{"hidden_size": 384, "vocab_size": 2048, "hidden_act": "swiglu", "rope_fraction": 1.0, "bias": "qkv", "tie_word_embeddings": false, "init_std_o": 0.0, "init_std_up": 0.0279, "warmup_steps": 200, "decay_shape": "linear", "max_seq_len": 2048, "train_tokens": 361700000}
Each number is 200 + 20 x the weight over its row's rms, rounded and kept within 0 to 999. Layers, rows and columns count from 0. The size before them is the row's rms in percent of the matrix's.

# layer 3 MLP down (transposed), 1024x384, rms 0.117, rows 726-733, columns 192-255
099,202,199,219,232,174,215,212,213,189,225,202,198,220,201,212,219,214,214,205,203,186,228,211,198,192,214,190,172,232,192,213,222,190,220,223,207,207,248,208,198,179,205,209,201,169,190,206,206,156,214,190,187,169,192,192,180,209,204,182,131,185,202,207,136
099,180,236,208,183,224,190,222,180,216,224,199,205,215,203,183,201,206,209,189,190,194,188,241,213,218,193,219,253,210,181,247,204,196,185,200,195,195,174,182,202,183,218,213,178,236,215,202,189,185,205,204,220,205,191,217,221,175,190,189,203,223,190,200,246
096,247,201,209,189,186,164,236,187,196,201,194,212,177,186,191,186,191,228,192,188,207,217,246,208,242,188,208,202,167,245,182,181,221,204,206,204,206,184,185,195,208,198,186,170,161,196,189,177,202,233,180,225,193,202,167,191,172,247,198,202,223,186,209,243
099,197,211,211,178,213,171,218,225,193,241,188,194,191,196,200,194,192,179,182,215,206,238,204,189,155,176,206,201,178,184,190,228,195,203,193,197,187,218,226,185,218,201,221,200,200,211,182,207,184,181,193,178,174,195,186,167,241,174,234,186,185,209,189,197
103,186,213,205,187,198,191,170,197,206,188,198,218,173,187,175,219,202,188,170,212,197,214,147,223,200,196,189,193,221,201,215,216,223,202,204,205,214,206,195,161,203,182,215,190,193,174,202,197,200,176,221,193,225,173,186,225,225,200,213,226,204,193,204,176
092,225,216,206,204,233,218,203,217,190,215,207,236,175,227,213,213,191,217,212,203,181,212,221,206,189,200,214,215,199,212,195,186,205,214,213,206,188,202,177,209,156,211,190,216,203,223,167,189,196,219,214,197,213,208,226,209,171,192,205,219,197,170,185,204
106,202,189,235,198,177,160,186,228,163,251,194,184,217,217,208,189,193,164,231,201,232,198,189,197,226,219,199,212,225,163,192,190,184,174,176,214,231,221,197,215,181,203,235,207,223,174,198,193,184,210,245,193,198,181,166,205,200,223,177,174,211,192,187,175
099,194,180,231,206,233,206,179,184,218,169,236,221,185,177,194,223,214,211,185,176,156,199,202,200,214,181,182,182,208,181,194,201,226,227,179,193,233,211,191,236,205,198,212,181,224,191,210,222,191,210,204,185,184,178,193,194,191,184,191,212,192,216,189,241
# layer 3 MLP gate, 1024x384, rms 0.119, rows 727-733, columns 192-255
104,188,203,167,202,163,203,245,198,184,213,221,204,200,171,238,189,183,204,236,199,187,245,205,187,211,181,217,176,190,229,177,205,216,201,187,164,219,207,176,212,218,163,199,232,213,197,230,209,160,193,146,200,181,220,201,210,199,209,201,211,183,188,224,187
089,205,197,123,188,204,229,182,205,201,195,228,190,239,203,178,204,212,190,170,229,187,205,207,198,183,206,194,177,168,203,173,210,230,170,227,201,208,208,195,213,229,182,162,229,212,204,194,207,176,203,175,169,188,194,183,185,186,219,188,175,200,221,227,186
099,219,201,211,185,202,225,216,207,253,173,176,194,187,224,210,204,173,204,197,224,249,222,204,179,193,155,185,163,216,193,207,164,234,220,202,226,203,162,186,206,219,188,221,203,195,177,160,198,189,222,226,217,211,203,204,209,231,189,222,174,205,241,196,221
107,197,215,197,229,212,160,225,192,177,221,202,195,192,171,209,202,236,233,220,210,180,177,228,168,223,173,232,232,161,219,158,169,191,195,214,202,182,208,137,197,228,201,229,163,182,216,222,209,233,245,183,226,215,216,209,205,176,186,199,189,210,213,206,226
094,189,179,189,153,192,252,166,218,167,178,195,196,209,185,179,179,191,181,199,188,178,187,201,173,193,209,219,210,225,198,193,238,189,177,204,187,217,171,201,199,199,206,165,211,188,189,177,195,223,187,225,192,228,211,199,216,207,237,191,219,194,238,222,213
100,211,185,195,167,197,185,236,202,210,178,184,211,182,220,200,186,233,192,206,213,249,174,178,197,179,206,176,192,205,145,225,203,188,169,176,148,186,194,167,201,225,208,185,154,173,178,207,188,188,202,144,180,192,218,216,194,198,180,230,228,207,162,222,216
101,188,174,206,226,188,231,210,200,149,192,214,182,211,199,224,210,175,194,203,178,163,159,234,231,226,219,206,170,189,226,210,195,180,214,188,220,188,202,193,197,213,208,219,214,194,198,200,203,222,209,190,170,223,173,186,212,155,185,215,194,204,180,195,228
# layer 3 MLP up, 1024x384, rms 0.122, rows 727-733, columns 192-255
095,224,188,197,193,158,184,174,210,225,214,214,161,181,199,183,211,212,197,194,190,229,207,230,210,195,207,190,197,181,220,213,221,214,193,191,177,222,200,218,180,188,192,182,188,199,175,216,212,188,235,205,193,197,183,185,197,189,182,213,200,218,201,227,229
092,173,195,200,225,158,191,182,192,203,181,232,201,215,182,206,236,176,206,205,193,185,201,177,208,186,206,210,231,214,199,159,227,188,168,201,216,196,232,187,211,196,193,189,225,184,202,229,174,164,193,179,220,190,200,206,227,209,184,193,174,189,220,208,204
098,206,199,197,190,198,203,200,202,166,200,207,188,211,184,194,218,224,213,221,203,211,178,160,210,188,204,204,175,170,199,207,224,207,204,200,210,205,213,183,212,173,193,189,174,235,197,240,198,214,212,214,200,189,228,181,179,208,174,201,223,192,221,217,188
101,194,178,225,178,211,195,205,195,191,180,237,202,192,211,222,214,191,216,207,207,208,197,203,214,226,175,195,184,191,196,155,205,208,219,198,170,202,211,211,178,230,206,237,181,196,209,201,204,187,194,234,201,244,222,190,171,210,196,215,176,241,255,201,206
097,198,225,202,241,199,173,203,219,222,209,220,199,167,185,199,201,192,190,198,198,211,191,220,171,193,182,196,225,192,188,209,169,195,225,246,200,181,204,208,197,221,188,244,204,206,184,183,192,186,196,194,229,204,230,211,213,220,232,160,184,231,194,236,219
101,230,191,204,138,203,167,212,240,213,187,198,202,189,199,189,202,232,199,195,243,227,216,189,155,179,197,207,204,241,184,210,166,192,210,203,174,205,219,162,189,220,189,192,162,186,215,225,220,184,182,190,201,170,210,217,216,192,219,232,153,213,168,237,218
099,222,166,188,196,240,184,192,190,188,193,201,225,219,182,197,194,223,214,218,205,206,209,207,202,183,196,217,195,210,220,196,201,149,194,215,204,227,190,170,213,195,196,223,213,268,172,221,199,240,178,214,222,211,222,180,199,194,210,210,216,200,221,207,193